Weights of a small transformer language model.
Size: MLP 1024 squared ReLU, vocabulary 8192.
Training: a variant of Muon for these matrices, 906M tokens, 4851 steps.
Each number is 500 + 40 x the weight over its row's rms, rounded and kept within 0 to 999. Layers, rows and columns count from 0. Numbers have three digits each. The size before them is the row's rms in percent of the matrix's.

# up: layer 4 MLP up, 1024x256, rms 0.253, rows 114-124, columns 128-255
# down: layer 4 MLP down (transposed), 1024x256, rms 0.0606, rows 114-123, columns 128-255
up114 108:477521580475529520554466529451507477527469527500535496530564558532541553473523473449516430517485417475595527558465517465506456496475562492463524474521507447559580422535470484528516452508546459602565466487476514563424532467546476445515557467485498451609521469473457524493509539520514525525385530425524449513473520540486495465480538508475559517507486502445469506540491475481507530400477
down114 105:522488491521511598525474498489552539473509449462423601548453469508470524529537506429551518499512520536495584560408459589481489496502497503466515501515523469431524547490521479512512502480559482494409545465492491481508541456482547464489437423541496493448585511479491552519460476529462546524564570527509543529520445529508508459521523443567502426481502495478476576567524522544449479492489
up115 095:506484505503494500442488489414476492525516481452551457461522494465536544476563497546554537499514528442426497482440545515500483497431498462431462408417523507542567549466559548495497533509495481485560490424564518458462504518524481495547522517469524552523515484504430489562502436489496527458456552519500471513524474516488487524537512501518517453622542468542448529471568435510495446418535
down115 096:456515534432478544465481495433553561467458482498499546513524492492511480439498560488489505489496536538478457445495492499484577464533467475442516502465562422488530511581474484502558512456520501505506523497575499513542545581550619464487443535472592485474514529508497510502601544573454508490491561485474514492550478484534471542536529502469523522458545450484473560521505501502519472513517
up116 098:498499474441520448518432489433441485429537478525489446453546430493505447517539515456518441492512421522501505489420479451545465458467531482619573475521547503552578509480546451541511515511512531475457467540531551507467449510533485482572499570507539541410552500532488528452588522512533448517464417514517516484494567529493483513519503496552506547599509518494458592492435489474462492513532
down116 097:510458542522528476495490538489501481525522384502414512543491544444521462473459470517573560510541500417478481464569482520529509490474439502495473524514547495536476510362489469539520441478553447460501508465497446474515503544483538429444446492420439437446460471550564522457493577521555499460492494525517437491581497493484543455445524486429599547451527496482513556490498502493464473497526
up117 093:495471480544504623513467520451473465459559416492431488509580504403507555497454498484534474492503467473472531485484506563533515483522530522520456481507472462444548555526486533408531565533506470511518477520497506491550493477524492459477437495520506561473561564512608597546456523466450520477511501458493545551540469617506539535487484503462498532526464459505483494450515588464466486547568
down117 101:474576478507550459447480523458500526488528455462544530507569463517571456526400472538536545512475452546543516445518534481430503465543515484472481536507495462535546501485469475534511516551613465566514459529537455522404575435568502519449432502487493524472431462511528542569460591525528498495448498546506447453513526562600447526561533519505512502587514482493466505466508489555497527514472
up118 093:447562417490497453493573469531513457518552498511515514453429504490486540552489514512394461485473425444525489494506493458501469537518515441560540528519520504477417462452515478514561497562475503536554504527489504549551491392493495481426512465462486491538549462487495455518467474443547531479499479598554567522494523490479459523512484560463463512488475506471500471481497633524551582571548
down118 096:542503500480568559528510509476572540534544506497578482514530474502468573492411523510480489477493507607504472540456552502489575545473487505524488556499537476571582496525502466519523506461498504426503518485485491535514516491469473458589435481460459564619508531518537483492570558579449523510497498489508537544530500547479532524497601495546534481479465443534437389535515470487474493485482
up119 100:455505531490520445472479423490437489447531480520471482562508561486547435541501510474478503395526463490542486512579513542461488490499508487476492475481505481465510491543460521615472424466463529467516499541558589581469439512521498535541543453475419535544579457455555549457492491569510488488525480486548489526528478539571514505552484485473507542462533569497511472550524493519510536486467
down119 103:512445505491506524550477586428531527491486494466508501477555523483491566489508546500480547529468547496502472477495523483501469467545458467578510540522580459490512503475474553508489512505531448496528505533441502464529542469469474483509519440479523501439541430506510441500443445473454560497471602457501491499431525519498552469550550504469533511477503529445535571484498381500519496511535
up120 099:427512452520488544497450456450511514590480510465471475459501535460431458450522465531558527515477521491440539506442497450451508486510465592496470509521530489544426506546492499472550444532497430438504552463490478506510548469490541555448523513502464523492421450506434524583536478575475423504490498445534474538480523435506528547525497509554474566564559482505415557492460487573456506425548
down120 099:433484535458503389503456468498482455422544493503535428496547457448509483542497487507499516515480454580485561538564486442526429517583507504581454542499531514471457489519482522557545445519450492451504591526486490508524529501489477446542498562510478470449395483498447484565468530501387507474501549542509564505500475471494505556505488480487449383516513495454416528372450556488482437534503
up121 095:467407494460502558476456488530486516444520483510458503517582460526511571454484504437482583570548471537467583482505529476452439499458472498450476491566456501515443532510561468459467577528496509516528462556481536497469435547450472504501479502457513474452448486479475462511522495532397461442468478486517507492486533477487558495516448503441486486515486559512510497580501492504485512477553
down121 100:494510559494517553420507520517489472466465485426478503536484507448472516568444480524536542578479567469511469428578470512563482445530452502524510456522495541464539511542481498486566480507487534555434434532514541471446497547526566431476494481547533506537490530527539531505562419516479463490532498547527499477519428480474491435448527559460578598507414403569488481507567478532617497496486
up122 099:504444478540428477516465474495545508467579456489432552505504486506524524460539493533447490487586535480492506476471515454455508496489486495390444541520446478515491477489446545516525488518554481541547468519554528515497444571450531514514511532414493458531509528565494439480517475524470467490486531494498560517485478608471478562560524472446464585429381506513482522476539539498555455463494
down122 099:517567486512465527491514560559492470429482517523558472469507530539470446480503443540470464401559459419429437557438442469492532516501546410559542477519487500497443528494382524407505497476499527515494517499461510496500439504515518514486487438477517474464432550495501530522498492447574493460571519462455522475472476543486550459454559552487572497478495508585538480493487518511512558521445
up123 102:533567536486479354536478512455503475537473528542472493507538422474505439433553516496450480501481459463512456533482495463376482556474531476538533504541482507530568570631465469482507519498474471484496488462547489487451489498565535506487489495464440507486504501553531490524505498529498575508478513510550472523479519431526493560496480519521441513471479494485507584479548487483500520544443
down123 098:524538528502472569485429487528478505473500437506491483445489494444519488557461522488512454515458528538422549516497500510491473435566460482479504563546449511443601444500526523461545527408433537439496489493522536545499547485504525534473512497519506512554549531504545533512509526463552511487536505494486502551452456523458466561486511453487515592584513461384510502516540497514477475457429
up124 091:454509483520507532518541521497541508541435490518487581514497470406470505553410466561493531557583445484449475529550521488492581534564403409539534489502473519538450491452446486466408526528555519464480519481464494549463507514436405541457465480520467476409526560531532433439518444468454468530476479374481490535469517456491515507452576506510440495453477502517540441495482496480497536514507